From a checkpoint of a small transformer trained on Wikipedia: a norm on each head.
Each number is 50 + 10 x the weight over its row's rms, rounded and kept within 0 to 99. Layers, rows and columns count from 0. The size before them is the row's rms in percent of the matrix's.

# up: layer 2 MLP up, 512x128, rms 0.162, rows 101-113, columns 0-127
# down: layer 2 MLP down (transposed), 512x128, rms 0.154, rows 101-112, columns 0-127
up101 103:51 19 66 42 50 69 54 50 61 44 44 49 43 37 59 26 57 63 53 62 62 40 67 50 74 48 63 53 62 62 43 59 67 53 51 43 41 32 51 51 47 53 56 51 58 56 36 50 63 40 58 45 49 53 53 52 40 44 53 65 42 45 46 43 42 52 54 63 45 74 48 45 44 47 37 39 48 57 33 42 56 64 55 51 57 40 59 64 50 57 49 62 41 60 42 57 22 41 39 51 30 64 44 55 42 50 52 59 52 50 56 55 55 66 50 47 50 49 48 65 64 54 55 31 46 56 64 50
down101 109:51 40 27 57 48 48 36 36 62 42 46 49 33 36 48 54 41 43 71 54 68 38 44 46 57 57 47 69 46 55 38 35 48 41 38 48 66 28 34 39 47 58 55 52 63 50 48 60 65 59 34 59 34 49 63 34 66 67 49 74 63 44 53 40 69 49 41 37 41 46 40 36 54 50 38 43 59 50 38 45 56 45 45 55 56 67 70 49 42 31 49 61 56 45 40 41 55 45 47 49 40 39 46 52 56 46 60 49 53 44 58 51 51 51 65 61 40 51 40 43 54 56 60 52 49 57 54 46
up102 109:44 45 41 51 66 70 69 52 44 55 41 49 49 37 57 31 60 52 46 37 44 32 38 50 56 70 46 55 63 70 41 55 43 52 51 50 20 57 34 60 53 49 35 59 45 26 41 50 54 58 39 51 51 52 53 28 49 42 50 50 46 42 64 38 50 37 42 40 44 38 50 71 46 51 61 49 56 62 49 53 60 55 50 55 60 64 58 40 59 46 59 51 52 47 57 59 50 53 40 69 43 44 42 60 31 49 58 61 51 58 34 64 68 55 50 54 53 61 67 42 67 55 50 42 55 60 47 49
down102 111:59 57 58 60 45 42 44 47 48 48 43 66 32 54 50 63 36 56 65 59 40 58 46 59 34 26 34 49 47 44 42 56 39 57 49 67 45 58 54 53 50 43 36 47 46 57 31 52 61 59 57 62 71 37 56 43 59 68 34 58 44 58 53 42 63 55 54 46 55 58 61 31 43 56 37 58 42 55 45 50 54 41 36 49 50 38 60 51 51 46 35 49 64 33 53 24 53 50 59 69 57 32 58 43 44 55 49 46 59 53 56 57 36 34 37 57 30 53 33 56 54 40 53 47 52 36 47 49
up103 102:46 29 49 35 42 51 61 59 57 45 54 24 63 69 62 48 55 54 58 37 68 53 58 48 70 55 42 40 31 65 66 41 41 36 55 57 56 65 43 53 47 60 49 59 51 51 52 42 55 36 32 37 49 51 62 36 57 37 54 40 53 27 42 48 40 56 42 55 34 53 47 55 47 62 61 44 46 35 55 42 64 48 60 45 65 48 51 39 40 51 53 31 47 55 63 33 44 49 44 60 51 54 58 57 60 34 39 41 65 54 56 63 50 47 40 44 46 31 61 49 40 52 41 34 56 57 44 51
down103 100:68 53 56 64 42 56 55 50 33 61 40 59 58 37 31 52 50 38 51 54 36 59 43 54 57 52 46 63 41 43 41 47 38 39 41 61 55 58 64 49 58 48 53 52 43 46 58 40 58 48 47 38 40 55 56 38 37 72 64 54 57 57 54 47 58 61 41 59 41 30 71 45 48 50 49 63 53 50 49 54 68 60 38 53 61 37 51 40 62 29 49 63 55 55 60 48 60 59 48 55 68 35 63 39 39 50 48 43 76 58 46 42 45 56 57 32 49 55 42 59 31 27 55 59 43 45 35 43
up104 100:44 46 55 52 56 60 43 59 41 47 70 45 55 49 72 42 54 52 55 52 54 60 53 44 58 43 52 52 41 53 64 61 43 39 50 51 39 48 65 46 38 63 65 50 69 52 45 54 23 47 55 48 58 65 67 52 63 41 46 51 39 42 54 54 50 52 55 44 48 40 51 49 54 42 38 30 39 48 47 40 34 44 48 63 63 47 86 54 45 62 37 48 52 32 36 56 50 55 70 49 47 60 57 52 36 53 74 55 36 69 37 42 55 43 30 54 39 51 63 47 49 61 59 61 55 52 53 45
down104 106:60 43 74 63 48 61 49 53 30 41 42 67 46 48 43 37 46 39 58 75 41 53 63 45 48 59 48 43 35 43 47 49 44 65 54 47 49 53 59 57 36 44 54 51 50 63 46 66 57 62 66 51 33 50 52 48 65 72 50 47 28 50 50 42 41 39 42 33 34 81 54 58 70 53 55 47 53 52 38 52 54 54 46 49 66 60 50 46 56 45 37 64 43 57 56 44 59 44 39 35 46 40 49 58 48 65 63 38 56 64 37 53 39 47 56 60 45 54 52 64 68 50 35 46 46 49 49 49
up105 075:54 33 66 37 34 55 64 68 47 45 52 30 64 67 56 43 59 55 38 45 58 41 44 51 52 51 51 45 48 59 54 61 51 50 62 59 52 53 49 63 46 60 59 59 47 43 53 42 50 37 44 27 49 44 74 51 63 39 49 53 37 43 56 46 33 46 35 36 34 56 45 54 46 44 43 35 40 53 60 39 42 41 51 48 58 58 57 45 39 51 53 36 47 38 42 52 34 51 57 79 49 75 52 48 57 42 46 50 46 57 60 55 51 41 30 44 50 48 56 56 59 47 48 35 69 68 42 30
down105 064:44 42 40 55 50 38 58 36 53 56 44 48 41 61 53 40 49 65 58 30 38 46 45 53 55 52 39 71 43 59 43 59 57 44 53 47 36 39 51 39 40 62 42 44 43 47 65 71 52 54 35 56 55 59 61 62 64 65 52 64 60 45 58 69 29 62 66 54 72 58 56 60 49 52 70 70 38 56 65 45 41 54 57 59 33 47 50 48 51 61 63 37 34 47 46 65 54 52 45 47 65 54 49 24 47 62 45 30 55 51 59 63 50 55 46 54 43 54 52 36 50 44 62 50 53 45 50 54
up106 105:49 42 56 43 49 55 62 54 52 58 55 44 55 60 61 48 51 63 40 47 50 41 32 43 38 75 55 39 62 50 59 61 43 60 54 54 31 41 30 39 51 42 43 57 68 30 45 19 56 39 54 55 41 61 50 32 43 33 58 57 47 48 67 50 50 56 40 46 44 61 52 40 40 42 48 63 37 32 50 55 47 50 43 50 46 62 47 55 46 61 68 49 52 41 47 49 56 65 53 71 43 52 46 55 39 48 49 49 33 44 55 57 61 49 41 28 43 54 54 59 56 69 27 53 49 45 36 35
down106 109:62 42 50 68 40 55 62 51 40 38 44 71 39 34 39 52 51 32 43 40 39 65 57 57 53 41 47 59 44 46 54 65 39 43 48 45 43 57 41 54 45 46 59 47 58 47 39 38 65 38 57 59 54 39 29 38 41 67 44 55 68 46 33 59 60 63 35 29 60 39 56 53 38 47 67 69 47 49 70 62 48 35 43 46 58 49 48 55 50 45 52 54 46 38 53 47 55 47 34 47 39 54 65 47 26 56 45 65 39 59 34 56 45 50 44 60 41 52 39 48 36 38 51 48 53 53 50 37
up107 095:65 50 52 48 58 48 53 59 62 55 41 37 39 33 49 47 53 54 35 48 29 53 45 53 64 54 45 40 50 65 53 53 47 42 58 45 48 37 71 37 35 54 46 58 56 40 48 36 56 37 37 42 33 41 53 43 55 67 46 52 34 46 47 37 35 53 46 47 44 63 46 35 46 47 46 53 41 45 51 50 63 48 57 31 52 32 61 65 38 32 61 43 54 55 56 47 44 72 44 67 47 63 44 67 59 48 67 76 57 41 64 46 38 65 49 51 53 51 46 55 64 37 36 41 63 50 64 56
down107 104:58 44 49 58 55 46 56 42 34 43 42 47 40 46 53 48 50 33 58 48 45 49 37 43 71 69 47 50 50 53 47 57 39 37 59 48 56 42 50 46 36 58 41 42 31 53 48 52 53 63 36 32 31 34 54 54 46 40 57 46 22 53 71 42 46 29 63 52 66 49 53 34 44 58 43 35 49 47 42 46 47 51 64 52 36 43 46 40 72 52 42 55 59 51 40 79 50 47 44 52 51 56 49 50 56 53 69 58 58 53 51 38 48 59 45 64 75 60 47 56 44 36 46 65 43 59 42 50
up108 076:40 51 60 31 51 69 59 68 48 38 48 38 62 58 58 33 61 64 53 66 70 43 52 40 50 56 56 46 60 56 59 57 64 45 60 54 52 39 56 55 31 60 45 61 50 45 37 40 52 34 45 35 60 43 59 41 58 41 52 50 40 43 49 53 37 36 47 43 37 57 42 47 45 44 45 36 41 55 63 41 51 43 59 47 70 59 50 36 42 48 53 43 34 48 39 47 52 33 41 65 47 66 49 53 61 30 47 45 41 62 68 46 62 43 35 41 52 41 48 57 50 50 51 44 77 58 34 34
down108 075:38 42 42 55 61 55 42 47 54 45 25 56 29 54 50 55 52 54 49 58 28 55 55 48 43 40 65 51 58 48 43 57 57 43 76 65 68 54 40 40 69 64 54 34 48 46 46 49 40 71 46 48 55 63 46 44 51 59 47 27 46 56 53 48 53 45 47 47 35 47 64 41 57 50 38 63 47 56 57 45 34 31 37 52 52 56 39 59 60 40 49 52 59 47 61 51 48 53 60 24 47 63 56 58 58 47 43 46 62 43 36 51 41 74 48 55 55 53 32 69 57 52 52 60 45 49 61 37
up109 122:54 42 46 30 47 61 64 77 49 44 49 41 54 51 63 54 50 54 49 56 58 58 58 58 59 54 50 50 60 60 60 39 55 45 54 50 41 41 34 71 61 38 45 66 53 42 33 53 47 56 33 51 65 50 58 43 58 53 44 45 46 21 48 53 41 63 42 54 48 48 52 50 47 30 30 46 33 47 53 45 34 48 63 55 65 55 50 57 35 46 45 56 38 55 47 68 29 44 59 51 53 58 45 75 55 53 38 57 46 70 55 57 74 50 48 52 58 43 47 57 69 43 48 48 63 47 56 38
down109 122:42 64 33 40 50 56 45 54 59 41 66 52 45 41 48 62 50 52 36 59 53 60 57 56 53 46 50 50 62 49 44 30 54 59 51 52 57 50 63 27 75 46 58 43 37 52 52 32 33 42 47 58 62 72 57 57 52 45 58 60 52 46 32 47 41 60 40 54 39 49 42 64 43 66 49 40 48 69 48 45 39 56 46 61 40 43 51 43 35 59 40 46 48 39 51 38 53 40 72 47 48 40 38 54 52 50 30 53 44 48 67 48 50 66 50 64 63 53 51 53 50 57 50 23 39 25 41 57
up110 062:49 39 68 43 50 61 58 67 54 43 51 43 57 70 55 40 60 67 37 53 54 44 56 46 54 62 49 36 57 54 61 59 48 51 56 53 29 45 63 71 33 58 58 62 54 37 43 45 49 43 41 23 53 46 58 42 59 45 51 59 29 44 47 52 36 37 45 39 20 55 36 58 39 29 40 44 47 56 54 54 41 59 49 57 51 55 54 38 44 46 54 30 37 43 36 57 41 37 55 58 51 44 48 55 54 42 62 38 33 54 54 55 55 37 38 40 49 45 53 48 56 47 45 29 58 59 43 44
down110 058:50 45 39 63 47 33 30 50 52 63 45 54 49 30 45 54 60 46 56 51 47 66 50 50 53 28 54 79 43 58 53 36 36 55 62 51 59 58 53 31 55 51 53 49 45 54 54 56 36 34 50 49 52 42 35 59 45 58 49 63 49 51 63 50 42 47 59 45 53 61 65 34 76 52 41 55 59 44 59 51 50 61 56 46 48 41 30 61 59 33 35 49 52 42 55 36 53 35 64 48 44 48 43 28 61 53 47 57 39 46 47 37 55 42 57 55 68 66 45 44 35 57 51 55 46 39 25 54
up111 072:44 42 67 24 41 82 68 67 43 44 56 39 63 62 60 41 62 55 45 49 47 40 47 55 56 62 59 40 46 53 70 62 54 45 58 50 33 54 47 60 49 56 61 66 54 42 48 56 43 57 47 35 53 54 60 47 46 38 48 38 39 41 52 45 34 45 35 36 35 49 44 53 48 43 44 45 39 52 64 42 43 57 57 37 67 46 51 43 54 41 59 47 38 34 38 58 29 53 52 74 54 62 37 53 46 43 42 54 49 59 57 57 65 42 56 39 51 50 47 62 53 45 38 39 55 70 45 47
down111 060:39 49 45 49 50 47 36 32 54 62 43 52 41 42 44 46 51 48 58 65 58 51 60 63 47 52 65 60 72 41 36 43 39 45 42 47 62 71 71 43 36 68 55 44 53 50 39 33 43 36 41 63 54 42 61 49 48 41 50 72 66 39 41 45 44 58 52 49 42 62 51 35 40 50 57 52 32 58 58 32 56 40 40 53 41 41 38 60 41 32 38 41 47 32 43 35 56 54 40 55 54 43 46 58 67 56 50 61 58 47 61 47 44 47 51 52 71 42 45 40 55 67 53 53 35 41 65 45
up112 105:67 28 52 57 47 57 62 58 57 36 35 57 51 46 51 49 61 64 52 35 43 33 54 40 58 61 57 56 60 53 43 55 55 63 46 49 49 49 44 46 61 65 39 59 59 49 39 45 56 45 54 51 51 53 51 47 72 41 55 50 56 44 58 68 33 42 37 53 33 64 38 65 69 39 54 51 54 55 55 52 57 56 51 34 53 32 37 64 55 49 58 51 37 49 49 72 45 45 47 59 27 37 56 66 41 56 39 51 43 51 65 49 61 64 27 47 39 47 49 41 54 50 56 48 73 63 58 36
down112 102:45 54 58 68 49 45 53 55 31 35 60 53 54 58 51 44 59 47 46 57 49 38 45 48 48 36 59 44 46 21 25 39 64 46 42 48 51 43 42 39 40 52 70 50 56 58 43 51 48 37 66 46 47 47 45 35 45 43 53 55 59 61 36 40 35 49 58 55 54 46 54 47 49 49 40 49 62 44 40 63 66 51 57 55 40 47 64 53 53 62 52 64 58 56 76 31 62 68 55 46 53 34 59 63 47 40 58 49 52 51 61 48 24 68 77 69 49 47 49 50 53 48 55 50 39 56 48 37
up113 088:51 38 58 44 37 52 64 55 43 61 54 52 58 73 52 58 47 55 56 69 40 38 50 38 44 79 48 41 43 60 70 78 52 40 44 45 53 46 57 56 57 59 48 53 59 35 58 42 48 40 35 45 61 49 59 55 61 33 60 41 48 51 40 54 50 55 46 53 63 58 41 48 50 50 36 36 56 38 67 60 34 38 50 43 55 51 49 33 59 58 69 53 53 39 51 55 55 46 36 63 64 44 45 40 45 52 54 53 51 61 53 52 50 32 26 39 61 62 61 63 60 42 56 61 49 51 30 42